From a checkpoint of a small transformer trained on Wikipedia.
Size: 14 layers, width 768, 12 heads of 64 (3 for keys and values), vocabulary 32768, 137M parameters.
Architecture: no biases in attention or MLP, attention and MLP in parallel.
Training: a variant of Adam for these matrices, 6161 steps.
Each number is 500 + 50 x the weight over its row's rms, rounded and kept within 0 to 999. Layers, rows and columns count from 0. Numbers have three digits each. The size before them is the row's rms in percent of the matrix's.

# layer 8 MLP up, 2048x768, rms 0.0198, rows 895-966, columns 256-319
097:448535511498512463554450541537527537364507555474476549542512508528483449443538559481503518426512475520533638485563416620485577455375558495423577603486431535518515492442564446532610474442541470
100:509549496376471464443557458558491479431463548498521487434483498445521459483459566585501460510487584565519547582442527488476514508471538445558405466403472558494500600462513505468535478523481503
105:462434456442540520483530505434466467471437433355494462580581501468504473489524489529430521515657545553420444554480451632481504579521472484533502439374446425491615487413504418567455422556548558
103:492381437541469524534526503619471479538455459503578576471587459504466448464523446535545454518524515457489505479520581567500428528588500533479575462543505486362482456454441464529530545544541457
102:523462450536630521442465424542473425440527517489512597487524454531498559509483468526483520524478455396545578521415542564567483534515508435465509478546447564550417536417401517419510497493472604
101:429466445527430545510512463479467371402488545488485399485512532451514527459457419488519533464462532468564519536512456533468541489459505581513416526569406440465483463472484454467487512515519540
096:482482522457512462422477445498403443474429478499483542546496458513494536441473526414493481527465504481559623594489550355392448435514503525511471457469476534537486461452515444453554548507507527
102:455390492487555489484499492494488544560533438414477520409434492585431494525508557489548529586518483479508515399523559533571479499533500494483488562494527471445513453522511550544539537421490599
098:480543466455452501488531542564551467577486527585531534492444463385426479560603546526518487500487550442416524542518486540485501535547550441554450513392592476479523507579543583511463659463503404
103:496515366502524458523561498480539501513473468522430585495534641485482448502434558438445585437435503510501514542499595536487560600430475517583496479395444431505497476484497513518591444423489528
104:491504512581521441543446567519445593471482426517552514439492496429465471574597456524526469517441508416513515503430475446534500490476447509474526571463451409502570503525531433488496536451398524
103:499489476528541508416522524503473515499430458453502476502526373643458461511533479525491473497519557482519434446512492583561413441488541465590575517519433505513450460510530555557471440465513355
103:493482556491493491447556534463497505488528474420551405528502458493422459541553477545454449533504443482477431419522495419532571532529532452520474472503487523515474418531457440645525562581465550
100:487476429565474476493517495533457533444449526455434553449547590524479443487467450557505593486549598451465493523566491428481447496424524443571514450476468540569530461475484464546508487643560534
099:519533530413530493541468547560489559452623506407492479511521570535514424527476549464421452530543564469485535513426536466536457484447411461507484542522529488483505553559512505505399467479536540
096:570527495400481539500501410474512484482490509449515392523451468577569423449543462482476600405478552505543548502521489508441459423530533531549551481635427498486607531451510450453492464520558402
102:435464470521509463535469591411544417565470434464449529483510361522528442464471494519576528485566465461529481462462641576529508549405518599528454561541483526537556490497443581455486517504471510
099:458484468478491495498428428553567447534543551415478550484527548528451507527504536509411522489536490464454439635422545559490461622510571504615435428501504557583505550497500491532457495473559593
095:523454586482468451509543539527503495438584459481552563413468526509558453406518502589528489589590475499551482472489457475515477462473423456495620412556558527501485473552477428477412570539465523
099:526526445598491469543559556365489520528537505461419496507452453510375422490481503554491492624498504494483499541427481466555557478564508585471492442485454507445540585481471453489497493489497464
100:514484431502606466519558467530517494511526535465446541518499512558518541505502537566494441562518475472503503436514524485458586528551475556568515479588562586552506577413501533526562476572467499
099:516399386400476537441444521433508533502526553485473488432496483561565578532490513478626450428464444515514509556420479517530492491505471485525562476513505550541500494569486438585554547417549486
101:382449446528459553436577484440447495428448494509435523507499512538502446513447471563530496534501384499528474520513485480498451525494467474428528475564401549556467524450439489481479510535416423
099:517461432566458467412543540462531462481449509480449397473479508532425524441470478518394500457459518602443527479467412431570449452510523487444448525462415527558479535434395540532534543399595457
099:559456479507504531474504512502500552439586540450541530431542502512500500511475507456395487525633620530488439452463452581506504463492468498557461510510427450458446558545437408516515408427479536
097:567480485508545501519540468513540489536472512541602404554434557549444437469532534452435408563498573601466570451490507489569471491574506505525471454447556543445597488439522505529475526583447396
104:625581396546498517578462451550435496543521529511550486470517483577557522532505551471404521498558634510504537448510465531502510465506525520384492460393469556533447497525462548481525522452568408
101:575457335516643501482452418525510486509520458581408466558544598525611529498479489505547505534565537478559540542488540437480473508505520487473454599533515463511493464483580522497492441445453543
108:492544417517555473492564514472510495513487423578567532488541519505495526491533530441445478548503598471478494554458550459504605554451502425570439459456475511414500517508453563457506468550491449
095:470488459509442439508446551527508473457446503523493488445497471452382528485549536453548385572516400543548548505567498535544402513455557510522470448479510509550465496486567555457458593548486413
100:531496409594524371436529386534547507492544445512502628490529536533475465503422550515556497528444444536528529514592510543509481474534513521496440550492433556407411549552632547480457532457516494
099:524487527521502475435573551519559525464444598462512561522497587554500534552570530549513506495554460555531458513427467506542458545430456504520528556606500542511477552469509466574483517488524523
096:563450557487415563542373497529557427475605519496436489482451548572569480487498541498440520481480561529556529545431467438453519443515481474509470557514498451540482509616483605471504549506539500
104:594557555671414500511498583526513434460431566446492627527490471548471604526488503428462511483467528453489464409408368509558411498523509510504510559493534509513454509514509502445427465533512458
096:506490444500444431569524513484537536549536518482469478581603494490509414520544381474453557437457433478520467506577475573567522431457535612424554489413517459546517377593419518500410432439422456
106:381484578482490409407487486395473394470556555541490400544481510522495479495506483485538545520462456528518559427505556462420431414461461462442586442523480534539538578509499530450440478495531565
106:421613454498411564450475562508516591495561606537523541447609554493556452470504580363539486423543484408557558437510591527454573453458600480553438476485451551548542448465487450514508524459502524
098:581537563615527453491557477468444501475420461506492497598406485471479572520561487391451475425471569467506543575444489424442418455477567636537506505564415584449529585474456459549446473427473523
098:562474520466499433560523452388535509529490491506447430494447574534512485550560495555486548491487440406488496522547374417455487493477514513483574515534590476449527519547435459541507459538626538
098:452385452563498538467501546505549458475529490509468526468558484472485598584545456518416489520450569580502429552478464527423467547504508488456485564497549498471564503473474578446516441489541576
096:590442451481472489560447568481572545502490575501527456510474501460586437478547460491508523453556413449500499526517445475585393523530532469455427511504533513412471479563455550543479537491502493
099:431559510517509448565485497511534595513517464525494426478387578409549506460425501559504558572483463455519498493518499448519439504531627454662504477605503501568458500506631475541510441530565540
100:499506492560441507499504458502479478457487552516531493446410420453428600523522553491552531476459575487487492508528550570556443469477367609441508548478517460408499477441466495550515522464589523
097:578452419489504454476506506453542540471506550508431512475485487469475575522540460526459395489494464459461515520512532464543558480438523491560472468514488529385455591473512514583496544532592435
098:450472556494486538436415570431474425439541618526514534526437510466528496524566417568407495453520451551494463577513497441495563521456492494421474510426495493503410436474466469543497475465539442
099:522453511583507439350445474582455531475524465479508560445481530541554518455426454491396535561552430453499451450493462548497494545450527481436566440522545475626482430513475551578398522500460566
102:408531506461539552525408545476550534505526507597514532477493577578585468634517531434448468434419484578486425458492461554484385484494456566508495469522448468457500357523480426519497550513549479
097:475514508489399541454503497571575479511480493449464487392497454445495470548454469451449439553541532520457519409451487555582501587463535573511513421469597466491453454542463596519600523531448506
099:512468419500523547525433433477566505549392506507487542494540531496460598456495473491520495506497448425495539512479481517530482513478449552562546423531576479457542458505368548516527504497454644
101:524545543494470497462554521480513488576521575509472559544528500484513485459521511579524540545434522522480507591516508532514496421528525443487446440498509435471482541470509525516493466392533550
097:462446492468503450536456456504496627423479467523491536571497465545475491617395538542547523454472394499530501454488568472508514416556472453452568554490462507485426500429472485536601484462415573
102:474404472469504460551562515463485376456464533587462434505487655498505536520550463475546523459494416559471487523453463525508512593499505477483445369550425391513440601476494441544404525452514441
100:522527428508578510528488490564473466396527500464559497466484498507472500566478488449528529406516525511485455471464488551436516462504480529470541408470507501434496516464579508475535499516519558
100:460521465511494450492436501497397502524503558415493551477464607584497531518487433491481470503529565515524563539483517533553508480615552541439440500559516358400510490494461441505513492534506513
098:600483479465461550513496409559519478446572485385452509592509540484541521534482510553441503561432483449444454523474432486564457459477484495506464582534405474513471527541520547466488443510553591
099:520543559489584477569545488441454521462404561541453460595562462446492579495595499500535544452540469498469449503599425597477478459418443538506473503423546512552577521567427492519480588427486397
104:544627462555566482621460412502477598549529431554537574505487557509491499511469525486490521510565502502506554506515481549531453511513529547486580538505496540463571467502533534591486541490482513
100:536519524362489414597496488447534550552622618451499405426499360476514559487516514544509437615516490508575518522448444484492463480491427556465497466512473484583502483523570446462461489483509546
102:539455566489481511544443581544433477477462470484524481408454614409525496533527522527462546517521440513463429502501466561528575506584465482564378532501489514525472582411541557545503490499547480
101:485576538585423463495425517418488390470458470489596491464569466409571495491574491566467512440453457475439544515560455496496498476535480496423580557490427554503560465477586514526520511437524517
097:491489490475467550514529472555434470495425490460376525512499579499536575558443509475451578508506581435580418467576432500430468508488612527451426502408469516581584456437473535480424520503499423
095:591452533456455529460548435604457565516486484477543522577511476486498519479430537549564507455503535508570507508502478516497464439491472504533471482558428489478539455591491530454482460510597500
094:466466423612510454545515441469537470556506411538529492446465446496535457441433466537449499568456470563512455425458473502559520500483423531524566486491496472508503539543463494423560502554494430
102:500429519505468600460523488565539467482439466489574515582437411441492579408453543557414552590509457587493515493530575489500493523495431484464485469478432539525471497472467529545482482549538504
096:518571510480467438486494573598545464493584568514430550484522481460458509480478561527528448482583484574542513399519448552484476510525513468484495387502402483453541481476500532410449458515531512
096:461511494454447499468533408560474464425494460500461536497470439557486524533485562576463506500453523582468489463575507481407520535507459519597605512478554535416503451471506499526398477535600404
097:559531523507510577540395461474465484490497511499557514555504486524577467489632617555542551550556440433584465486346568486511507506470557573461484465411511474567526537429465510530473573457584499
097:548462606340482457615503549481482391438490495437500473483498607513456499521531409469527506569540520507432440528510462554593485527529506523526529465504491429534466543468552413519449434551470525
096:482493517426426574506534551441519525463434473503483456448514509518462577556525493489446496477511493505511512492538491586555548505481494524445541560476533556409491478329557509499499602520489569
098:610448457441506546572529508523518440441474501500400461440500457565495415531487487418469488548460464397564580413529478532496484474502539478437482517470507411553528533498570498490507399461522594
100:470463562498547447557530515376494478540503509533442479578493545457495513478461495455550455495521536519481491573410469419454507509517434481552452524451468544580534511524544418580463486478534452
101:473455563571533450481506430540517489554360513547532517460467538485353481527598461469564525548476458464400454549531505479510475521538506455541502509488500620538527438465491465516485484587506495
# layer 8 MLP down (transposed), 2048x768, rms 0.0149, rows 895-965, columns 256-319
096:609478561564609456583498498462481505517540551475523461542493433524369410506502431490526525505542510491423497495461467440498364507545432497503470522485523521502456468472481460544528501607536461
097:522463536509491511521569500473554437453475492545495536531518481540535520512597486464504517525594484515466464514475475531546485485439518444525541579384533464574494422507503401534459548483529445
101:501458452526505425442541467494478461437527528521557426538489547463492459527507505478471449460528548494454490478513524578564529559487407531497546496524514461502489620476522459492501481569503562
101:557457441515446519451482518499424507519382491463479463573504506554491494539387576564496396460446565477517478448432523484458471518510538596519532449550464507451444622522484519414487478479527549
100:543417533465423396559481528610593428584486493498604466528494512447534536547537491502503471455555562533485470522492421564414554556504582587499508580532476544536468530466488513467400481521473536
103:470548426499466534488467583517593476552462603527458457589403532562459408415492437451524469620506557476447479480398438553595489456539492534534540491562469544426464520454555549429418523568490508
098:486539489483492512578511469485536579572471511491461462507586510525494465499427382613463516521554459500444542493554432429548551492503499532571512451555533466459566441503494585525494419516411422
098:401521447518450499541511467515501545552554478541523538491527421517480547463547531527510539503485494501524472461449536532501436574474517428483445591449451545406496438541515574494512468434592501
102:544543462499411570546421473551535532527470486553536506450547429464453491508621454504556429460521447535418556484400516445499528524548534480541504499443579509546448464520541466394506430488506450
104:471532515584529495430473418525591549475535493528580547450564513541506465455493484509477496484506471544470507548495493524531488562612544538565621509619513532521482406553607472485484490574452403
104:613479496454496510539440497543387483547505523435532493484568489431480506526478621453529522466577621511490479493512468501536428530540401557476496441497545480604496514411529484419532412449497601
099:453537476562408494476426510461472391474463535469492518505522458584441479435475464452457432435493578484456508424448556483525561455508525514528577415490517486420473571438518545577482464572425530
100:574518573518532455457509514499439440495543415517385436443449412544500461503478548477533447485502555484488487438524437459518511590485513473487488465498525490548523456481463532538478431560323404
102:482583476474444522464447564509510508540459521522543468485509522410587448329403611469531488416506505474515512541502492522498456603625577599534476480503419433491515439456471447506541425518493471
101:563554548583503502573439494530461497497528492468537495444442598530571469481571432464550586384445536472443505481537439457552584558536466502431498555460500544439491519424515536605439496595485442
098:511503555470488495479537494478406423463456471482529509512520531493536560551529451418491540598531514430543543501535554424543453436512497558532563441540531531451572522490511496532453513434546483
100:493457508501488492553398521449504573448507473547479474516440532529533432533509525440487533418553454569458445473539470438543486510535501453488467551501411488536479462500562543539524457522493514
097:625445514456547563453487445491558466465525508572453526572540508469482474462503473456534539375498525483525506437474570513560511520502430477411530459514466561515492503455458490510513559496548544
099:469513514548516479560491594518485447499467415574479504560469435460414512472511404459449489520504428579525559486483533506481519468511408548536519525534491498563409460490559512566547503492473424
095:558545479452522499480497457456484472562493578443557542495575528430532497477503545506459501473477486590474512521581514525508537421454481527462548494451660424451498549508421536603417474517453474
102:507497472517419460489567538433464484558456509518530494610562547573502495485543489504521523432415515480572475409463449524554544437462461490448545477525477390529415481533453430590491522444500468
101:559466487598570535491518468446510413506477478453501518489607496554375521494463481559451522491472516577591442413504424372475498469464453344430506463492532455520539411561522533549493560539533585
102:545532450446560512562531475485528468469569432471463504446500427420537450535521524481581547457464569419496423531520450508447430418597433543534469507540459472551544493500457567541500377497527494
097:528484506442474471453455436446461586486511519474539477489421552419555568506379447561536561428569473538480562479502523445490523437570421440464468518562432483463554572408562543469578379441481511
092:475519460567523508546468533428487535508436477548488488461430591433533436499511549468543559513410403487410524580529544455554561588497482487455570459489564493527532391467514541507477577575584509
096:474558422516468465471522478542562336473483445525497595468563463476487517403503472485569450547558505488500551534539486475578523418424530434531592519447516546525487431487460445517526544492484455
105:571409476467543554553473488495505483402494541499509425492531580492640585496414432460456543509548510536541507544534502519468515485490429552418566485427518525504440505535529490481540463462475475
100:464453500485424561538511554524484547474515489462575487429431527485534565455515535431430467530462534437468502531404578507536451511517466611474486520519433482483508514523552542443508494505466495
107:491557538548595538498594481491489487410569486517524470432546479546522531472471483461519436535518528591499537572580484561509496549524438516523526479401488459486439539522537527440505468531550463
095:508482445497493511427523497518473473481557484528567437553511603532456508515470561495482479461502575492449474626464499446590568422480587544529463517521462489502477581476574528556531542538530502
104:517496522584574524459441428396555491588518531579501457487485532509558579490515574499579477461585504538468489547483397544482563507491503466475491518557540463456520600504601531480572500484518449
100:523530539488465485508624494483472438446525522480539498448476490486519495480473490458471520560477565493515507474502433493508494390557516506537509551465481418506456479453384428521510478483459481
095:459476495548593506534470526541531411505381569472500497499359559530513560539500502448513444495427464460586546491576576517484599536441518460513584492445454507523535560452530494532514397518480501
107:436541592597510503448459519574502489499447543481475525508496525546472418510413441493625455483489405487534501496447471564424490539477482484520438506475606567513499505404491522462454457484462563
097:509569635552445499504506500540502491472484499476555451483572491495474546503454553388566578508418521567522519426487496479536472469556522469602523490530473612482609435508403440495457511539455522
100:449533546540523549475471503529528563483581577472434457509463483504516399463491425574527431495556530462495434435525564437496528502541486554425542461526447515390417491555498527400442545525503457
105:491490505532441495452453486463438486542493451510542424465472492549479522414615511472474608532535549528420464493473484491577498545462476516553483418474498571492470519454392488587521517492426387
099:495418506479369501444435551513536538480508446570475527514461523428482485534435564508544503512549494516477459512535544517512503488479501493525507544509451423438536483501415551496440559515496558
097:486431480453516554455547598374441506488523504490590536515482455530446584516501528500485582499549511500431497493472452513487580528475490500487474544509442552430459450448568525547526502542532528
098:432458521453544462466480500503559492434555497507633510513520594577531494584500533502449579440480439484553520546558382571544490479526544500487451495454523491517528486522456582480436450518464561
095:412534517500550507506480392487485530513486546495503528470575433514515491465483482485542489537442477627562541420440478519479603456491533582549455533536418452501426436499468519584476471546448455
096:485496493516499371480555466586501463515526446545504538553491546449452519506515571449450497606522516490509433581515423510486502518542548563484551475486474449582456520563497431552494518526456446
102:441520412476603498518532574587530557453450491424515549421416459368603510538481518504500525478394501483464473523504512469480481526446533542485542492483558563567388576520483406417611517524544502
098:459496564435572511446562496484629474472472497456511533582500514407568442551497386496591544565495539488442440480502443556548517440442479477495522444472529543424495466346584476474554384531455539
100:558443586483510466496432560487519514523423490423543502439540447520426492433508422501485518549511428475524420506400500403424610577581526502513544491582495482462426457468394496472425442470502505
101:503473489423410516536477451493532369552477478546445589595447442472541555478573542489530536447550443488593544614583420543461509479491505499403480566401510474505519470552460465500503532536463378
104:610544491530539526423471536462464548502491489459485473511487476529606539513461591541430588522494511523517508468429508533524511552362475541584541442548540427511574481498402505482478557622541446
104:477510504479471423494474544451563414567419513503537558476462490477555495552542390531516461472519509465495450398465445503550489524532540491481514491513565475536450600549480450510512583474448517
101:463442558565456494537461514566454527542531502453456532559430466469647419516483455466495603522524414383481541491526428506557453500490487487501407497447541425480541530500412529475386495456533425
101:431572413560533462452435553497459514617488424435498456596544578415523509498555514486440444514473576523448512547547498441439462529495485476446611519428522621618464485508469504491536482494462445
096:515434517583489476534545520576491631468458457454497474569566487552489560557560537527486485540554559514553508495495485542572506472529466459433432528461459445521487533436548532510432512475548472
103:485461495581576514569522511583468468526482417487529468520538495510546601491557568503544413508489482496542613428460446524521571469470482506515495503555494525537542518515434473478422495437647440
102:514540455563473512498500442552412439510504510499430503543463426498447469533465433414424433484471650559470487500472563516476485525535541507493553513419461450490491460500548519434607514537551375
097:522483432510457566534565631520466491456491468445543505412457495475455442504523507422524472534525541538497503571448526458465511556502458518489559515485489519504543476577401629585440513584450568
099:447541468474433579526443516494612458525500525559541558450456416471497482457578529605566533532411480509488555464508449503505565509473536408520486538435476480506446491530564497508407466557522560
096:459440497491533551479464518533450542573574526462518475373483507477449522425511477490438569558497466465549521613478528450481568504473529454528421488493503543478486501488546537480472484521437495
105:573537530549500506479460512489532514462501490441493526542452472520406582434470445439508466508506450536478422488466379442460573476572531515496520438565488498454504553542525393568541571587493590
097:521500539495528505423548512525497435503513503476494383499540513523584471432352521623517440486375640501531529502483486465505479491462463521513484494393452514482572442554457487525547453505439451
101:558490457481472466524573381539448467504447495523536499474563496521556494432454486491553493565508494488466497486541530493454615453533538530444527542517515576586453473450503466496534397425464424
101:518546545474563450538429524501471512584476449536537558523457504461475418517484437519576551556444483509499517520579423575458464459518395544497424556517530479468469548552486504503566494536489539
100:527517530490390553550503526470463515523456571513471492442497527476479561451468569595465507552425504455435431527630483404538446526412556510531549508533581521524596460577510550585556490446485569
098:599393376467446414517493432564466378528571492608533461545461566507494558488539477505444429508504595490434440525443486464539519537428511425458449545515516467473404525466419536536505579491497436
096:471596555422566589535415484515454536406518559493536471439486549445498476528574549426565593501462490532455570539446466582492511429453552471500396594479473501588459534475549525573490428468436556
103:559457550435563512560541541525546572528531486465536468549497524547535411557466501476503467465499530559467495520499520480574457534568539546405518474463492528445509512473568427532446536457608430
101:443467405559540517475541495624526465475554512428500480538452549448550555596501539465460545427563562524494455502492506617512463489573486505559530527435530548467586538494454542552501423577467538
097:529526425449585510493540468537458549425564482491554415515556518556477559508483472383542526463541435492490516475452485461553479448552479387475546488471457446504531464533464443453479496436485447
100:496494488506512451475488554549560490484561500448519551481488462510458448521527481488493475544583627495507516518512554609501510546518451509497507517557481483489557578516462550458511520498510558
101:500552489535406487476546664501549565485491472503518530443568418459467537579530480551421489562510470521536499576536491444479486550565549601449558491557500628478495502529513386521536497345462436
099:486541486516485478556541472496537458466591514648524471576573404504531466489472513466446473483492558466463466549520430534431510462524512558526474460554579453574436589555413541467503419452423467
095:512472525533439493495463492502526529470543521543559518514456522442464553501484497530507438543523483460609465443605458512531451532489452576492424510539506474563537481473571530613597501478449604
103:577479514457555435475582411477485455502433596504464502583460626442541545484447514475530434581496524533510543525412446454485468458454503449527438548482534467443464503373495534594491476631513565
# layer 8 MLP gate, 2048x768, rms 0.0202, rows 896-966, columns 256-319
100:462514541424461570441477454495504532556603559477472493576372572529501552502554498542450429483531518467394430507429509551499499393378419566441488596545432494437485510492486461503486511621548547
104:428464539431517503532509528542491525494462568501500452483466456508462527471451485505540551461524534526539520507511482515515534483444630547416502541474459479477469562491524414448452501458623584
103:418456379502472625481416531515506470468500431517543372554432474614546487459474509559497493528523500510534520502491447589544516474489500478528557502456486443576497496505597491570479402419610615
103:522479567520484541556487502454547469564543500560590461467424523471516519549464467377496518512510456513499443505504448488486556493534480459566521442460580438461450534551499427493437610445508529
106:562573520503500450513544429577565564479498599504604580464516496461454517542390505472524511481580502465514413491541600466467534455573504507465449489562505409583434548548380500568472453348481476
097:456452515490526499466446433486491433501556533623542475629508471538476410461534496520405555533544511561468527557489484465558509487543510420518444469571500601442530474540562527476447562407546497
100:506551544544519565605466508439519464486500438450463450588407482491496535493498488499452551505511430513490481577504515515508524548475435412457526538512532664444465505542580456489441605567550510
102:518618470513451459569498526505497577558480499498574538523435511403447425464543526496522494458532518431540508510482488415491471569475540565533564484473495530480466561593542556549484531471510473
099:480454537571523459570542415575514478522558581479430580535493467450542398521515602510569537526440508487478547539484561546495499533470523472418462470482507528526501480460446635528541541484446498
101:489535486515463466504534508509506478446419543459370522590466486452384460455578505504476489437475544477488476529497520611503405450520555499545489596448479470431525542555567423580512440500547446
099:497544532422441459535503461427418514535569523566350505529460583448438598428462449455532546485523425553438431490492507465473508506575508478445505430554480476443466439426502418469566471441564622
096:544523500468399526418540427490433476495480546492518477438542449494559514542513436566465457534569564481513540544499618488469603558479511488513542513453496484538524497557519441531629509516511501
097:536460555523500515498521521552572440436462541529521543411406521377557519457491501424530528531500527500518491593509557413594467518550571447509525470568508440527488475369468455429444467619497491
103:502464431525584492513433485457484520461528427493517497463411529507499508473457448487549547447475533460482491425600500426485588558475470546517424591438477523477493547439480456592585468495391617
097:538511455474553481533407526483488514512392485467463400468409453557524529446562461485512491417547365525528572510477384353468545538495439441563488544461594565470548556450547558467450577524463459
098:446447454483403446451478443480461484554480551427511502513476532492460563513556541394525483474476575475515413571479538454474487552516555444492471547536412509604426567434608492428574473454460555
098:574576597535505513489524482499517568532565456577535545529441445507435396487534451482576510454411467567510496431598478512514437461436473458503505505552505511503499511481549475531474516466405529
100:507389451470498545494481467543511480490510535533531507509476496454455435524484503497549465469509493412538472443495579493388553579400530552534447543434525426517489536429471443506479523536428528
100:499516514459528508513514478553464411457493485515549590447487428483474616455504443547485540477562497632526508549505515445506535540475536499508545509483431570521568518425520600452422431544494484
100:488621525555520482421488649515429466428474540489466496574559510497539419509578467452504362477442588513499614483410516528464481519511499517464530526517494470609501528585574493543510550522503568
097:502594560553426413594465482523525429499513451514634450527497546504494477521454529462493431406604553478500446491505557444502472588465476341521545549489525559459451492551425575563496478516491556
103:463434461517610482526442506488486387430489480449476504461393590523463436469476552508503485562612619473469521515497569522525470590477484498566562394446475441544438532630533517420497505595466460
096:570548529377506451524487469515433465445545497528443484539472513508556585509525427417588598576510539408490516511550506545441560532424506471483436520445448523469505520536512516411483407414465541
118:512499476544453448587481487445542515522481494523511515535444554436501460520571586497446536508446467445479420548597543408468490507522588507410593387452501513562538448412586547565445538495595448
100:537536494477491549573572522518461450428475544437561474434557475450412462450527503502456513518473453601479497495492459496579498590603458439572459528551518483411435424428531472545576513517519489
102:588508531491491515533519503587485454488558478531484534505570516586570506460517526524530523470476534546563461570571479437463481497380451455511511446525511523497481572530493427588477514490450463
100:546482579477529495447487406417481447506498546445447475504477502536495511504461500500462425442454557521528574512474613424475459478522532450461428542489469497549420469477511572509436515562332502
101:480503444443510435525571568486491515494569515550506559525546483517545484448556486566458493511542523535449530498503508442427538462461486532481541427494543512509568500497483530560505490469537573
093:535470478532529477474547587453565419400553472493520398407505599489485497534446429487482478450503504457450534468552466531536443498533486451509553485474610515464599454485432531520513509468465569
102:513513516447521527542593558510462458577512598480538525471528521565427463461524487527616497500598539610550532516487609502466490519517499502542516576499491554459441500552455531497485535545427557
100:522527589486454515435510515479425471511484561588447513496568461550516452477468543493521525518534417427418450552555536460473465565506572445457565555476515541714441463486543540479592534444482588
099:475508464498551443468445378525523495429488432539475467338523549558565533441437569513459422509519467566433551453445589455593487538531460521479589520435511455564460474507588551465470471518472467
105:486464410502540474482546508438427499421388499474459612406597436505502404450467475451553528467509515480527516456476530574569529518442449509488557580499546473519583490559575476516530403539433514
104:493485590594465519513502560526532453477460434505572590419497497515436500504461484506582545605553540526533418591481476504611460694592404498500543537513458582544471524487481560500503523468545502
103:407537546491592446431491463514452523568460546460526539566430518478475483477544499606532559541507588518536586428597454571421488378525548578499500523567439508540565442503593505435450466488512393
104:566540523478556502412488519469488475484505504466581466483461492550512473462488562473560515481439483420466553428511541534535515513492448459489479471513522410479497520590543572482422494453517554
096:559499510592482482545515489432538485500491538526472527531464473514475519605586533530554492466603581525428558491614593530508505555483465514491519479494546492477475518508528474493510506435509416
094:510494615485485513482509438511491607344543423443487444506465424487570580427488569563597455444446512452530462478379499450420522594518534495365532478538530499452634377458569497441518517413518578
093:524581495483480397602523545451488453501480459515518512517425526560553479464523407478496502454515451456478527539502451454472529502514427457608396440466526461530447512535514540515565521449443444
089:554510528607521530379480425469473504535507442489536471431534408524497524541464537571483452545533457413434586458441567505434512537454460565491497473500564575492446597545453470382580535504480525
102:423517536517527507528508486596508525580540429522489512472447450475636466523397453488529500540507567518514533511574519605484430583586435487464399494415461494460541600526604432489587467456497476
100:595485506416467512531415518549413520535528481449460478516544500467589448429510426485453523530482465435504458612490427419490522527510459477515405435534550424599458547520588590598462534389480580
097:500492443425454485507431558525541516541526582590456477465553551430509517549478392501527525495511484525568552442509445498430521438504554506524490394459516593557562485436437477591515420442572591
096:541527502498542497604452480492430489578499531562508526490558471471550441472497579470379517579479572559492510602477447479538466475450463480493496520615451566533587577553529574532525520550466499
097:602542478432526455516596481475497408521501420507482530513413524452505462542497508402520512465494428402536548541551502533494507403551499531448527532478444470515364489541534477507500564536554505
101:482426383499570458448524527512528428553560503438448577445439586526509452480544494458456549560544532442482536493502485530531429571452413411503548556493542561532475524580421541477431505512459521
104:440502518449467517588522541497533456573560533560589578505476454520475491507409437541373533547505607534431513481433508567566532637530457512463576502510466463495503497475545469451539518416484448
099:591485452561592548442465418530467503511503491528546534588560432522503524580485455518422385474459485580502543449478462601561450480448427388522509567449583555391514457580366481493448556485517585
105:548500519477535474489522549528517439546499505531488516557526460503460466428537544569462551556620464430438533526514396454427449497407443492452502457514511474577519546538491535462504487492546403
097:529633523536549504556483425520421529403447475556518552423428518464528452519422435476516485517460533495477540509459582540408513603528535554508474524527494476517455468472442578528529437491457554
102:497512512565475430476533488516454518490502472369397603462483557510490463420468453518461499441553502556464517444441572512462566463529543499488592508573555468488439485398546452498541528465509501
099:555506485490512438465431568486527501607481539447517473498476506446499551562476475461461457446508556502538480437517413512551522499518467480507478453511485407530495628543418482469543503552525497
106:538508524504536526514527546559480477576520559488478577544486559491551570399446465485526484556547482604501457574542528513518513521512481496475494486444570463456494519482452427572488507531536426
103:498455496454481460522536561507492524425439444553485593456503580560543512473483525459464452569508491548500454484500464470453509545501551440465572494558458578451582450553503548535579442632456522
098:488536542537565490532540516545509554513421470562521472411485511449449513534409456534491537499535448441503525521541475510465535510425435515473495513473596501569463607363534534500555583507518506
101:580525462503607508568418464577490434556515487444433518507515571503589559473527507418490473531573621549486541486471505533550490535440516541481469570535478482531396508546561532537396443565556434
099:531475456492549535550566550517472448423435485577538577535477500525547424496536499527553488549500471429499575561478599519448513489468545525520481489619517498576472460516484533525473581496568446
103:467483507495567532425478499536412526424449546500441515459526487498508502530515511406509448523531521530570485487599518532452447472428475500482530534489468553457403535444509549602587430473584541
101:502494516509546535498493499503604420431502483492480526463437464479490498475471515472513494509485542480495483488539490562501513425529517521608503494521459369464475487397517564550519517417534531
096:523519511479523536458481554555553448479462522525477447575503516479419519534508508455476466436491448490509521539591538552525515477412546494500475489521415542511461471470407480565428488539489567
099:652595434430515445449520489530537474595492477522536503570502515541476574498465538557460536481490542601460494385516601554572431496574469459461457557508432410519498508572507588521623457489473483
102:554465415579466483407524437422482404498604519508533446417502507455415526439492475595423569481466505478466362520546439478497508528457507548514565514514550451509401515470455491510528580462598525
104:520482474481589456562429579471515503570482468438511482532474500538505410521452513544498560465487415467556467507504418487521501527407502489483455587469466527468411616482547457575473490466555545
098:491562547508492520436502557589504475522445520525517609489635485491422551459426476501552433577588469542525506513506512497491544466489528555538444458498438455490522544500501454517548461474498574
104:488402579544515440513495522450547415597401482554548626568468521371575504515446433446423599419563431457521552585493539469488508596625489421467524450527500477500405473499383534511505568517471499
103:512529535455418511522421522384542517455517486460492610461445467422511357396517562479514590344487491450442514519568430477493527498497541529529544492587533520611457477559534502483434443428570533
098:501432497438568502423501453496468466361569471462482547418576562518553524440443485461566523456589452546592484508473497519474492481526504499505479477378477500550550519599441435505498489398499491
097:476470456464465515404476468484478484533509515331540580441530522479468439500496455513559486447492419508521424504586435461452551513483484512509505495564455457553492598524584470527451524516559524
097:407543507516534497483546481455474487560430500472515542530417478433494565481468519527428490472445492528364450556534448534531505540482481574561485512513594504478470490478455537607555444562451497
094:518460490438520482478514452569512473484547468580452505513515536523489538467593447546473511552534514526463495458524500479480432515538530443507440579520543466460514543424414543463560532538509521
107:506455520456469502381523562452640481530453530448516405583427529564564420465423480528456543529493537431567479430583488566411529501514578472507449507483467441550413511502487540457468571511409517